{"n_head": 10, "vocab_size": 4096, "activation": "swiglu", "norm_place": "pre", "positions": "rope", "qk_norm": false, "init": "uniform", "optimizer": "adamw", "beta2": 0.95, "grad_clip": 2.0, "schedule": "cos", "train_tokens": 416900000, "dataset": "wikipedia_en"}
Each number is 200 + 30 x the weight over the matrix's rms, rounded and kept within 0 to 999. Layers, rows and columns count from 0.

# v: layer 7 attention value, 320x320, rms 0.0482, rows 107-156, columns 160-199
# o: layer 7 attention output (transposed), 320x320, rms 0.0481, rows 107-155, columns 160-199
# q: layer 7 attention query, 320x320, rms 0.0616, rows 128-159, columns 160-199
# k: layer 7 attention key, 320x320, rms 0.0617, rows 128-159, columns 160-199
v107,225,139,254,186,193,136,192,146,237,246,211,219,229,218,216,220,193,195,157,206,210,225,216,209,110,192,195,213,181,183,180,202,184,237,183,149,148,173,212,199
o107,223,226,183,225,197,110,174,177,225,204,143,234,223,254,202,197,192,146,202,233,221,231,173,172,170,190,211,175,232,185,213,190,180,226,243,201,190,224,235,215
v108,231,203,216,189,203,221,195,218,221,155,241,187,213,248,189,215,224,206,170,162,199,144,214,180,229,195,202,220,264,186,207,175,201,225,178,208,190,179,238,226
o108,190,203,194,167,196,177,189,205,189,166,192,211,216,194,185,132,222,219,199,227,196,171,181,217,167,201,246,162,177,167,140,217,189,136,246,234,215,176,246,197
v109,177,200,208,218,212,176,184,190,206,244,185,217,237,224,235,213,167,176,221,210,191,187,235,199,206,241,201,225,204,187,178,207,195,147,195,174,186,212,197,231
o109,170,177,163,203,188,208,189,217,202,210,231,239,216,227,212,260,249,198,213,268,212,183,194,206,203,208,168,214,182,201,221,201,217,202,207,222,210,217,187,190
v110,247,227,201,207,173,159,151,183,211,147,206,215,206,179,196,202,197,201,197,171,185,220,186,182,166,209,163,183,214,199,170,158,216,174,188,233,203,173,184,222
o110,202,226,185,194,197,170,183,228,169,207,227,194,145,195,168,151,190,187,223,196,217,219,176,224,197,169,186,215,195,211,200,188,190,185,233,216,194,182,199,214
v111,181,196,173,191,185,254,199,212,205,182,187,196,223,165,214,194,168,189,226,190,184,210,212,196,195,209,212,239,228,166,218,228,259,216,172,235,209,207,179,203
o111,166,199,236,166,217,191,206,240,183,188,212,183,218,192,210,182,166,221,171,214,209,171,212,216,259,232,212,178,214,175,198,185,232,239,204,198,187,198,194,204
v112,238,172,224,210,200,222,169,206,205,211,230,222,185,209,244,177,185,185,159,181,182,165,184,186,196,256,197,204,187,223,223,170,206,187,164,223,174,225,206,206
o112,188,233,187,261,218,233,199,241,246,224,225,211,212,225,152,202,228,224,239,253,162,223,173,228,240,214,162,199,222,236,199,172,205,178,194,207,207,206,182,173
v113,232,197,191,233,165,229,261,190,213,224,224,192,196,228,230,219,191,237,211,261,230,165,161,166,224,163,262,192,187,213,201,208,138,202,180,240,232,196,202,154
o113,227,177,238,234,199,242,158,178,255,174,184,242,212,219,221,190,270,199,222,198,180,180,186,226,189,237,208,291,200,238,197,188,174,178,218,183,204,171,192,210
v114,182,185,237,223,176,197,189,210,174,250,192,156,205,176,208,221,242,198,234,224,200,209,230,253,176,167,205,217,219,213,202,232,176,165,220,170,197,183,173,220
o114,238,155,214,228,200,184,184,215,180,201,247,219,163,177,246,219,251,182,166,230,223,223,206,219,216,196,196,207,202,196,233,208,202,222,232,213,188,232,216,171
v115,171,195,205,106,236,139,201,216,208,201,192,224,217,194,180,186,195,183,207,180,188,213,204,195,260,216,220,186,234,212,221,213,223,188,199,198,174,202,238,215
o115,187,243,183,192,233,234,240,185,178,199,197,237,219,137,182,188,189,201,158,168,167,247,229,213,195,182,186,159,184,204,186,228,191,185,180,229,285,185,235,235
v116,169,203,196,204,209,185,208,217,230,243,182,201,204,191,194,158,219,205,156,209,231,202,225,240,173,181,226,172,203,177,219,227,193,222,188,181,231,196,235,222
o116,188,190,260,142,197,142,206,189,211,180,181,213,164,196,203,206,120,178,165,182,223,136,195,157,203,230,211,164,220,139,207,236,204,254,231,199,132,203,239,219
v117,240,208,231,197,213,199,224,147,148,245,189,212,227,197,225,130,228,219,195,245,230,215,175,167,214,249,271,203,227,145,227,240,200,153,212,167,232,251,224,209
o117,220,172,232,216,204,174,103,228,186,207,245,177,209,187,255,258,240,210,219,222,192,255,189,222,185,187,225,219,193,229,243,167,226,143,195,189,204,201,191,192
v118,146,238,152,226,214,225,183,219,190,217,179,222,203,224,193,215,180,191,214,177,196,172,197,227,200,172,214,185,183,210,206,248,224,193,148,216,211,210,183,205
o118,190,182,245,192,211,164,219,196,160,207,194,195,153,165,206,173,159,178,133,223,237,182,204,239,268,219,207,205,210,130,194,233,240,232,244,185,167,213,227,204
v119,169,169,168,231,193,205,227,171,198,211,233,164,210,204,261,173,219,225,219,219,185,208,167,180,213,178,242,189,225,211,207,235,195,165,169,199,237,223,164,226
o119,194,215,236,154,205,223,208,190,224,195,233,189,209,196,214,235,204,234,185,181,160,181,215,198,242,206,210,215,169,195,194,177,200,246,148,196,210,212,129,216
v120,184,196,204,213,201,183,220,236,175,229,192,200,195,176,199,206,193,199,232,215,200,198,262,137,189,218,188,247,208,197,204,229,203,170,211,170,185,197,217,208
o120,186,171,157,228,253,158,179,189,205,201,197,233,201,186,194,271,244,203,181,216,215,225,200,214,219,191,179,211,211,227,197,216,203,169,205,201,214,209,217,174
v121,250,176,264,187,152,182,203,188,197,189,202,204,151,198,214,188,213,193,187,179,189,238,193,200,107,219,185,192,215,200,191,163,149,261,244,152,183,195,140,264
o121,201,171,209,256,176,198,180,202,218,216,204,222,199,268,184,235,189,228,266,203,174,185,215,147,155,241,191,260,221,246,203,156,187,178,213,224,183,181,237,187
v122,238,218,242,230,224,253,172,255,199,210,192,165,170,189,152,216,176,190,200,199,172,221,170,215,234,166,225,190,221,216,165,267,142,167,172,209,212,230,176,234
o122,226,183,241,216,187,228,205,195,226,183,228,202,187,200,239,194,185,206,224,176,220,180,247,165,229,260,165,183,218,252,209,252,206,243,213,193,221,240,202,177
v123,216,209,193,183,194,168,177,224,201,212,224,180,148,241,176,189,201,231,195,234,219,189,176,214,177,205,190,198,252,161,193,200,173,169,234,222,193,201,207,198
o123,186,216,233,140,163,239,210,183,202,211,220,198,215,210,190,185,160,189,196,172,173,156,151,167,202,224,226,228,194,192,205,180,239,221,228,231,179,223,211,196
v124,193,208,195,209,242,187,223,135,233,180,176,189,174,184,252,217,184,198,208,221,255,216,238,230,180,193,179,206,248,226,180,201,169,205,151,242,209,221,142,229
o124,179,164,150,195,222,180,210,177,149,218,175,218,183,231,212,246,201,202,169,233,198,174,209,211,144,173,227,183,185,178,190,219,161,154,187,198,193,224,221,179
v125,211,159,154,218,195,157,184,209,182,191,199,194,222,168,225,217,191,181,199,256,196,135,183,173,187,200,200,193,246,195,210,232,198,244,206,177,219,180,241,232
o125,188,226,199,187,185,199,209,184,229,200,242,228,224,235,183,205,220,207,236,207,180,170,214,177,198,246,182,253,221,232,200,179,180,200,207,222,188,204,185,241
v126,183,226,239,213,195,225,178,252,204,159,190,192,199,230,199,264,184,216,256,216,211,159,220,202,255,211,178,136,224,217,214,183,219,153,172,208,241,204,140,226
o126,186,199,229,203,200,248,234,217,182,213,218,265,176,178,208,206,201,214,201,228,185,187,257,217,271,248,135,234,192,223,197,199,199,220,196,207,188,202,220,213
v127,221,216,199,206,217,202,189,252,191,165,183,206,205,189,215,221,220,197,231,187,242,215,238,226,166,183,144,214,162,205,199,173,191,210,233,155,197,220,141,198
o127,203,170,205,240,158,180,173,170,250,194,187,209,207,268,196,213,190,216,226,169,219,147,217,150,200,229,182,260,236,243,214,182,154,220,177,205,200,220,209,229
q128,202,200,162,234,154,186,223,182,181,194,200,242,169,180,206,201,195,152,182,218,191,199,225,208,184,205,176,222,151,195,196,189,149,212,156,169,201,197,169,211
k128,194,231,225,233,165,136,260,180,273,249,116,230,165,219,187,148,224,180,242,239,243,155,190,190,242,193,201,186,149,250,187,186,183,219,180,152,317,280,136,145
q129,135,196,204,148,265,244,145,238,213,182,285,195,285,211,201,205,196,274,172,159,171,258,199,221,192,291,204,220,275,171,237,209,270,201,242,263,150,192,292,254
k129,247,166,174,184,201,225,252,201,143,136,193,196,207,221,200,225,219,178,164,201,211,222,205,216,198,186,214,231,212,148,208,196,204,180,199,196,160,176,197,226
q130,161,251,202,155,268,206,132,241,197,203,205,151,238,226,193,192,197,242,202,172,179,190,175,168,195,215,225,165,289,201,212,188,254,215,282,267,210,195,245,221
k130,212,161,187,201,210,232,190,203,152,161,223,187,178,178,207,213,164,205,200,187,183,254,214,212,191,171,225,205,204,161,226,201,191,184,199,241,118,155,231,286
q131,190,219,215,220,194,216,203,197,197,215,161,180,183,196,193,187,229,186,209,184,210,182,208,180,182,178,205,191,214,215,174,213,207,196,214,193,209,216,194,160
k131,208,215,203,209,216,145,162,222,246,227,214,198,227,196,162,191,166,273,215,192,178,213,161,162,235,236,194,176,193,221,218,197,222,227,229,222,202,198,219,192
q132,183,198,202,173,247,222,240,175,223,166,230,197,242,205,220,231,222,208,211,206,199,174,219,206,225,204,236,213,194,160,211,177,202,190,190,229,174,225,231,183
k132,236,172,175,215,172,250,220,172,141,164,211,160,168,180,228,216,221,103,139,203,195,211,192,207,165,191,239,231,204,168,206,258,225,148,180,194,155,173,163,239
q133,168,246,197,175,265,199,212,223,210,208,209,189,240,178,190,201,206,192,184,165,187,205,201,180,192,210,234,226,228,216,186,190,234,201,238,224,179,188,246,184
k133,188,179,187,221,192,195,200,180,181,180,224,184,186,192,210,195,174,215,197,198,170,227,214,231,184,182,200,197,208,196,199,241,169,209,205,202,171,180,219,227
q134,230,203,152,220,150,189,190,208,197,190,195,183,197,235,167,187,221,196,226,209,179,154,266,142,201,164,231,148,184,209,217,206,199,201,240,198,226,221,169,224
k134,218,219,166,186,186,191,220,206,209,208,149,202,197,178,202,148,172,189,209,196,238,184,171,194,207,220,194,211,174,248,210,188,206,203,172,194,251,220,204,181
q135,202,215,204,127,206,231,192,200,182,163,174,172,234,213,203,198,253,234,189,192,193,176,194,190,208,216,228,219,236,173,210,245,220,212,178,202,169,196,229,205
k135,274,206,175,183,166,202,200,259,154,198,180,164,193,226,177,209,172,231,160,154,180,215,227,164,168,237,239,213,205,190,212,210,200,155,213,223,192,196,169,229
q136,133,211,178,159,194,200,190,148,215,184,243,203,238,190,198,243,231,201,219,194,154,214,121,190,198,226,229,169,258,214,219,187,203,247,212,277,202,203,219,232
k136,246,174,210,233,206,194,184,207,147,136,266,188,199,180,212,236,166,212,212,196,179,225,187,170,197,195,200,195,189,209,224,202,222,190,223,205,113,201,197,256
q137,173,193,227,183,186,174,144,210,203,157,198,138,168,206,208,165,166,232,184,199,179,229,194,183,231,195,232,191,214,146,196,278,240,206,246,161,194,195,193,188
k137,191,244,204,174,180,120,176,185,204,215,149,215,254,202,235,174,178,237,171,186,197,184,166,190,237,210,225,202,245,191,257,163,185,207,175,213,216,228,187,185
q138,210,197,189,178,249,221,208,192,196,222,258,191,257,206,172,233,149,188,195,198,187,173,185,196,235,223,217,246,231,195,232,188,221,230,226,229,165,155,232,228
k138,210,196,181,227,190,193,186,206,174,192,226,171,188,189,186,200,191,209,204,213,189,218,202,201,177,199,241,196,172,197,210,196,178,183,190,213,174,197,198,209
q139,175,168,231,198,197,207,205,206,206,244,158,217,171,172,194,213,186,179,199,188,147,209,248,204,219,224,173,215,180,221,190,159,202,250,185,194,199,186,168,167
k139,180,197,202,179,165,208,191,219,251,219,155,249,210,179,161,205,193,210,210,224,207,138,179,255,253,220,182,160,216,268,164,217,211,207,177,171,255,236,187,153
q140,196,182,231,213,169,180,247,217,205,219,146,222,165,246,257,212,244,170,193,203,210,178,251,204,186,196,177,201,186,205,226,244,216,176,176,180,200,195,169,221
k140,216,223,200,199,205,200,196,221,264,211,218,236,228,218,186,209,183,207,182,212,229,203,153,209,244,243,195,220,219,238,173,190,228,209,154,225,237,192,234,157
q141,197,214,181,218,234,218,177,205,207,217,211,204,182,161,139,219,148,203,228,215,226,264,182,226,211,189,239,230,213,277,234,183,174,178,131,235,216,216,176,265
k141,163,136,232,158,175,208,228,186,184,140,156,165,156,149,217,221,266,210,182,187,195,128,211,222,143,172,171,159,207,198,218,149,225,213,249,187,215,172,255,254
q142,171,206,204,155,263,236,170,251,238,204,208,206,210,170,202,194,194,226,172,187,180,191,180,205,243,195,171,182,238,168,217,215,209,239,266,195,155,205,211,193
k142,193,188,209,202,224,175,191,216,205,205,196,191,186,205,188,183,184,226,217,229,212,199,192,230,175,213,190,161,207,205,190,189,184,208,206,203,192,179,212,241
q143,253,212,238,225,213,170,182,208,162,167,206,203,173,184,215,185,208,201,176,198,201,219,251,201,196,180,195,154,173,179,162,217,178,166,213,174,188,181,190,224
k143,151,246,164,205,239,166,208,198,284,239,218,212,216,171,207,184,244,201,215,215,197,172,203,181,229,189,206,139,217,203,183,209,163,267,171,168,363,271,147,75
q144,151,221,210,173,281,257,186,207,212,194,211,184,275,187,229,235,199,190,192,185,194,188,188,184,218,235,209,195,226,157,209,180,202,213,215,232,141,172,223,234
k144,202,194,191,247,188,192,193,197,180,202,211,203,195,182,196,204,206,186,198,211,199,201,201,204,189,168,214,202,183,193,213,209,182,208,198,202,209,190,207,216
q145,189,207,199,242,176,229,176,218,204,186,232,205,173,202,170,222,201,205,198,184,208,228,190,201,172,184,225,207,198,222,212,197,200,209,174,188,212,180,200,194
k145,200,257,218,127,169,110,261,150,244,237,69,216,188,217,173,182,224,165,260,209,222,146,152,197,252,204,158,185,163,261,122,193,201,202,164,153,321,249,158,184
q146,215,168,220,219,156,218,231,190,186,217,222,194,160,167,216,169,220,183,226,197,152,173,215,251,220,190,185,197,155,223,235,193,210,177,182,163,174,147,266,191
k146,164,175,215,166,233,212,230,165,224,161,230,216,237,190,204,225,228,136,219,199,200,207,177,223,208,229,165,228,163,165,169,198,190,177,143,127,219,214,182,164
q147,209,232,186,200,174,230,227,220,201,212,210,217,186,190,242,193,220,147,179,202,178,182,251,191,196,194,230,171,216,205,220,251,191,206,181,199,217,253,223,176
k147,267,217,246,228,169,201,178,155,180,230,235,173,231,186,160,255,175,215,156,217,183,246,187,180,197,232,205,221,182,164,251,208,180,204,189,224,149,173,260,181
q148,169,142,209,191,261,252,152,205,134,162,280,163,258,174,213,196,174,239,218,96,139,192,108,174,153,242,212,201,264,127,229,183,173,206,171,225,91,163,271,267
k148,211,198,203,194,184,190,228,193,206,194,223,196,193,223,189,179,206,174,204,229,237,202,238,194,201,174,201,193,181,165,186,202,191,191,200,192,203,192,171,200
q149,192,189,196,208,169,207,178,189,211,195,219,193,162,220,196,184,239,215,216,202,220,201,181,202,192,206,204,197,197,203,185,223,178,211,173,200,202,202,210,176
k149,205,261,223,175,165,104,264,172,294,239,85,231,214,228,174,198,250,144,189,275,219,121,187,155,261,216,177,207,155,241,188,205,200,213,164,134,365,264,142,128
q150,222,194,177,155,210,237,180,254,224,202,211,193,242,197,201,164,222,164,221,189,191,231,210,200,228,213,237,162,233,215,195,205,218,218,203,206,136,230,232,186
k150,195,237,184,235,159,120,276,218,274,238,111,196,164,231,203,167,232,177,230,204,215,127,188,221,239,169,211,195,120,254,207,170,199,237,185,173,359,298,74,135
q151,265,228,201,242,96,174,297,185,179,171,130,254,141,240,197,187,265,172,185,220,183,134,259,185,208,224,156,192,187,247,160,139,185,196,170,139,259,236,124,208
k151,203,216,179,214,217,196,212,193,196,235,211,192,215,181,191,218,191,200,183,215,225,224,192,214,205,203,203,217,206,182,203,219,216,212,187,218,189,190,235,219
q152,199,192,226,178,260,262,136,234,205,131,165,151,219,142,257,178,173,261,194,198,196,203,166,123,236,220,203,144,236,175,152,204,201,206,230,206,168,171,233,164
k152,192,221,187,176,192,178,216,206,208,212,174,223,195,199,192,170,185,208,195,211,206,178,209,192,224,203,221,167,187,199,202,215,203,215,190,205,237,218,161,218
q153,180,201,169,210,189,190,163,185,178,209,236,200,179,204,180,179,202,243,194,160,218,183,192,168,189,178,157,185,197,185,219,204,133,187,221,198,204,189,196,246
k153,202,273,211,192,181,164,202,175,224,184,144,258,205,191,212,159,181,191,231,241,249,199,197,163,226,188,220,177,193,221,181,218,209,175,207,161,289,230,196,143
q154,152,220,190,160,175,190,164,178,208,185,170,192,200,223,187,207,182,231,160,213,200,169,205,213,218,230,181,205,245,212,182,207,128,222,208,197,234,236,266,174
k154,242,207,153,206,205,232,234,188,203,196,159,168,162,167,225,179,228,181,170,187,194,204,231,177,242,201,139,235,164,205,214,221,185,230,221,194,127,189,202,172
q155,198,238,206,210,177,225,213,247,176,168,182,226,173,243,192,244,237,227,217,225,241,203,267,177,264,146,182,193,152,212,197,187,241,229,110,204,247,201,209,195
k155,256,174,230,173,197,164,163,169,226,227,149,161,184,242,183,143,208,236,208,225,212,122,177,187,220,241,229,157,204,180,174,193,229,203,164,209,230,203,205,256
q156,219,164,206,138,209,184,203,180,185,254,214,191,191,224,210,164,219,218,244,207,209,189,157,183,186,233,106,159,204,160,185,172,156,141,223,172,195,235,193,217
k156,196,237,208,222,213,206,260,197,161,201,190,213,253,191,240,210,191,175,227,185,233,179,245,157,174,175,220,236,156,141,189,216,146,217,192,146,211,182,211,190
q157,231,188,168,198,166,191,232,185,216,264,227,244,199,207,189,211,175,208,188,236,220,222,149,191,217,184,173,220,191,132,182,147,124,249,235,176,184,204,172,201
k157,140,161,189,229,150,156,219,178,248,178,196,205,142,203,218,168,236,207,181,235,238,228,259,152,166,194,195,236,191,198,186,231,197,184,218,174,241,213,226,195
q158,174,233,199,133,199,170,162,181,209,243,206,184,191,256,174,183,220,190,192,206,213,132,158,180,171,179,231,142,200,162,229,216,247,214,216,221,237,193,211,221
k158,261,210,174,256,235,180,215,199,167,218,193,231,174,227,214,197,224,211,208,174,184,194,236,138,222,225,225,202,191,226,207,192,162,224,217,197,174,223,181,192
q159,133,223,166,201,195,191,262,275,198,194,302,169,203,247,196,201,198,214,181,218,158,175,202,227,282,174,204,192,167,202,260,165,193,225,165,195,187,137,204,188
k159,209,155,226,219,189,177,187,162,198,228,154,201,181,214,209,140,220,166,244,197,212,203,156,196,194,171,217,206,196,183,111,227,184,211,170,178,253,196,155,210
v128,202,196,160,217,185,186,279,246,163,190,196,203,233,123,221,162,198,197,231,256,185,137,155,169,218,202,176,201,224,166,211,202,225,205,203,200,209,207,210,194
o128,199,227,195,187,170,163,152,205,253,193,210,159,194,197,210,183,202,246,165,125,188,195,220,198,265,227,211,275,160,206,264,211,276,174,162,158,203,231,210,231
v129,215,231,159,218,179,164,217,271,201,180,185,168,214,229,177,215,199,143,170,252,239,196,189,176,227,220,193,226,184,222,197,177,258,261,209,223,137,194,233,171
o129,136,186,186,159,243,247,186,212,225,204,274,169,245,243,187,161,178,209,202,187,176,198,250,223,259,191,216,251,156,162,211,146,212,214,169,213,227,207,208,195
v130,196,212,237,171,223,140,240,230,190,150,206,157,236,193,204,179,244,157,167,238,180,224,277,193,259,188,258,255,160,203,192,221,226,175,206,198,227,206,219,237
o130,273,166,183,179,221,177,168,159,192,196,211,186,251,212,243,150,235,216,261,175,190,253,126,214,227,163,259,194,218,141,180,204,188,244,251,192,227,210,151,205
v131,190,213,221,161,201,236,163,231,227,185,234,218,236,160,174,206,181,195,175,204,194,159,185,198,151,152,188,195,175,163,163,125,221,162,169,225,222,212,216,222
o131,200,179,196,178,206,248,199,206,176,203,182,207,217,196,190,219,149,230,201,172,168,208,204,200,234,195,206,203,189,220,175,166,203,162,200,253,255,188,222,155
v132,245,203,131,146,141,206,181,93,161,222,229,227,228,223,215,212,161,164,219,182,194,171,223,175,271,289,289,254,222,210,191,246,192,190,150,222,177,211,221,241
o132,179,214,243,235,216,254,234,201,227,228,207,138,306,197,230,188,154,222,162,250,170,293,209,182,171,205,231,156,146,244,179,160,221,173,255,201,207,182,189,224
v133,200,233,193,166,245,207,154,182,205,160,209,182,132,173,249,154,170,169,175,216,204,233,186,172,193,152,185,182,181,189,187,199,220,165,161,212,199,203,197,238
o133,185,206,270,220,178,232,173,154,215,177,192,221,176,180,204,186,205,183,201,170,208,217,140,170,208,140,185,211,200,190,179,227,195,234,219,191,155,175,223,192
v134,246,190,244,218,256,286,213,181,201,173,167,185,172,210,239,217,226,193,154,181,247,207,184,145,161,131,211,213,230,167,130,235,214,160,263,192,214,202,202,178
o134,231,198,220,244,225,146,217,203,229,200,160,266,166,129,151,216,224,255,198,240,155,224,164,162,220,176,199,189,211,215,167,234,176,206,185,217,172,186,165,163
v135,140,211,221,201,181,186,187,213,192,227,179,181,183,185,151,206,154,172,245,205,229,171,211,203,171,184,229,198,194,208,171,142,229,172,208,168,203,184,177,214
o135,153,188,207,200,201,267,233,162,220,203,174,219,252,171,202,177,183,202,177,258,238,181,187,137,234,173,168,212,113,234,164,196,247,159,178,186,210,236,176,179
v136,124,233,241,193,133,232,193,156,157,210,191,155,215,195,155,216,168,199,140,189,109,222,187,204,233,220,206,198,226,176,185,251,223,198,175,171,208,207,229,270
o136,232,191,220,193,210,204,149,172,222,238,201,205,186,192,217,215,222,175,169,116,173,208,230,163,219,161,228,189,220,188,212,256,225,204,213,211,181,144,155,212
v137,228,186,245,171,201,189,170,201,179,206,225,161,116,223,247,217,200,144,246,187,199,181,207,203,221,151,231,190,187,234,260,192,245,165,224,281,192,230,162,221
o137,231,270,197,203,193,195,197,227,233,192,165,216,231,166,182,184,233,221,183,203,189,224,251,162,199,214,161,200,136,195,177,154,194,190,185,201,203,224,245,245
v138,209,254,166,194,209,207,241,235,209,201,209,213,208,222,223,195,195,196,184,220,215,220,180,163,185,226,127,166,219,201,251,107,224,170,209,223,162,198,234,194
o138,176,191,178,191,227,221,202,206,224,190,233,201,238,249,185,200,207,196,204,211,180,206,260,244,218,215,188,238,188,185,222,150,223,220,140,212,239,181,201,174
v139,229,167,222,263,193,202,209,215,191,162,211,206,146,172,157,176,236,170,188,230,199,190,169,216,163,228,195,198,221,197,204,273,165,194,190,146,206,231,216,185
o139,234,191,190,211,161,172,184,201,205,219,174,248,152,159,160,211,232,176,146,164,162,233,200,147,184,204,244,179,189,216,205,233,243,194,139,217,159,228,231,258
v140,180,212,214,216,178,211,223,235,161,193,193,236,195,229,181,176,190,195,204,280,180,233,172,218,194,178,191,196,204,231,281,204,228,214,163,214,176,217,175,255
o140,167,232,166,159,188,255,169,208,179,201,194,184,229,249,228,213,263,172,146,208,190,138,254,207,223,198,196,226,220,216,183,208,227,191,184,250,209,222,201,240
v141,163,209,211,199,222,200,160,150,205,189,181,210,189,227,275,184,212,198,175,256,189,208,227,213,226,207,180,198,168,176,175,181,249,172,238,216,188,205,175,234
o141,197,188,189,268,175,268,228,230,181,159,198,244,196,175,218,207,233,222,244,159,176,207,192,168,229,149,194,211,247,164,153,222,226,206,230,240,187,199,156,158
v142,180,173,266,159,211,171,199,216,205,263,199,248,195,206,196,226,241,203,257,164,187,195,199,150,195,166,211,161,175,195,170,181,167,229,189,216,206,184,153,198
o142,150,224,129,209,226,217,240,176,135,162,173,208,288,210,239,243,178,215,248,214,237,233,166,203,168,211,215,226,232,241,143,190,168,215,255,151,192,225,168,206
v143,224,184,186,213,200,221,254,208,175,191,192,198,202,196,259,284,231,181,214,214,194,180,212,157,163,246,146,201,215,191,170,258,209,216,244,192,174,190,217,177
o143,201,180,223,208,183,136,191,239,131,187,249,175,194,211,210,195,198,222,204,116,228,197,209,220,231,216,224,226,184,211,208,252,212,182,178,173,274,130,208,233
v144,222,184,220,188,188,193,155,184,264,180,228,231,257,150,155,180,273,242,235,233,99,263,150,246,241,182,248,187,192,160,176,184,208,190,149,160,258,238,184,198
o144,217,270,168,199,191,172,163,228,257,197,260,233,237,188,169,194,155,182,183,173,172,241,218,183,205,210,217,150,196,190,203,205,234,207,177,163,179,195,114,181
v145,253,242,252,251,197,186,164,197,237,149,168,207,136,269,211,157,255,157,189,192,213,238,196,242,222,209,198,185,187,207,208,136,271,161,210,230,211,226,227,232
o145,242,196,226,254,207,202,192,189,272,210,214,199,238,245,176,204,220,198,136,201,223,274,203,243,253,200,211,204,235,196,206,126,224,205,200,203,233,161,203,161
v146,181,201,152,161,174,227,220,159,182,185,196,214,220,177,204,193,226,155,174,229,179,222,218,202,147,216,190,224,193,226,151,289,196,236,210,188,172,151,240,122
o146,190,191,171,164,191,202,167,192,170,110,260,195,232,193,237,178,210,149,214,177,158,195,226,201,167,150,234,206,134,187,186,258,192,195,170,195,200,188,204,187
v147,164,193,252,175,147,216,195,245,118,283,194,191,226,292,271,238,239,154,207,188,226,177,175,196,210,202,242,198,236,189,200,222,170,186,173,224,196,178,163,201
o147,169,172,276,239,231,187,275,176,180,253,167,227,241,170,219,186,165,182,173,145,188,223,130,184,212,186,208,184,246,223,218,227,178,204,234,204,177,226,208,206
v148,200,207,128,229,182,193,215,179,215,195,210,225,239,179,183,193,217,157,171,169,258,250,158,244,193,196,252,218,144,179,234,233,204,211,193,205,206,225,214,227
o148,203,194,171,208,208,211,204,230,194,184,186,235,150,214,244,241,205,214,218,222,192,185,212,234,210,187,239,208,243,186,181,202,197,142,234,166,267,230,186,229
v149,158,181,229,193,189,178,160,181,194,193,217,174,187,202,236,216,262,150,169,186,161,186,179,194,193,165,212,207,244,201,184,309,158,173,192,172,212,212,216,205
o149,255,224,205,237,165,186,191,207,187,199,193,216,171,176,198,206,219,200,216,154,194,198,182,194,163,164,223,183,202,198,182,241,192,192,206,226,161,201,197,209
v150,235,185,179,209,252,218,167,236,204,174,158,210,155,198,195,255,212,214,179,208,158,229,219,166,217,200,193,141,218,178,229,200,232,239,142,229,187,179,203,235
o150,184,220,225,187,227,120,126,191,211,141,240,232,184,157,190,210,197,213,211,192,153,235,191,219,250,130,253,224,201,142,167,246,170,268,173,199,156,197,154,245
v151,161,229,186,157,247,196,205,197,220,202,205,193,229,184,189,199,187,216,211,171,218,272,194,164,161,203,198,197,182,199,248,146,207,214,234,183,145,195,211,190
o151,169,205,184,168,241,229,184,174,168,215,218,213,268,220,212,247,184,214,231,205,180,204,225,200,209,180,204,198,159,194,210,176,239,218,153,223,241,235,203,177
v152,214,189,241,217,170,185,209,158,208,230,178,194,202,180,144,246,145,238,188,201,217,207,219,180,248,158,284,193,206,186,193,197,239,178,196,215,229,196,208,193
o152,219,182,229,144,255,168,193,224,245,193,208,193,211,110,206,243,187,257,186,316,217,221,199,202,205,205,212,196,246,197,223,203,200,176,230,207,164,214,118,196
v153,187,173,194,214,175,184,186,222,229,146,189,183,172,209,203,221,147,157,181,196,244,174,240,222,169,204,165,283,172,227,222,211,181,227,181,249,158,219,187,181
o153,197,187,167,88,226,178,188,192,140,241,154,219,189,224,195,202,239,193,146,213,248,156,189,223,155,156,151,226,178,196,181,205,163,158,243,213,191,250,240,229
v154,241,140,203,176,212,210,219,208,192,221,224,213,199,240,188,236,184,228,216,173,197,215,185,170,199,205,132,232,226,199,164,134,215,225,193,239,202,191,156,172
o154,193,199,193,176,225,116,223,213,196,178,193,248,236,208,183,196,179,173,219,148,192,168,228,186,197,255,154,204,234,206,206,174,199,229,191,225,248,168,162,236
v155,235,212,183,184,207,204,247,158,238,164,185,219,188,200,203,208,220,215,224,195,146,131,171,163,76,159,178,213,216,200,211,261,142,163,196,175,247,211,203,244
o155,168,239,231,217,211,186,201,260,169,219,174,168,172,204,187,182,245,244,176,274,189,241,260,232,190,184,206,244,166,192,170,192,173,197,176,159,150,216,218,159
v156,166,150,117,191,181,207,224,252,191,124,198,206,192,148,139,173,220,186,189,199,139,210,217,232,202,221,191,227,192,202,176,147,210,197,218,209,218,206,243,210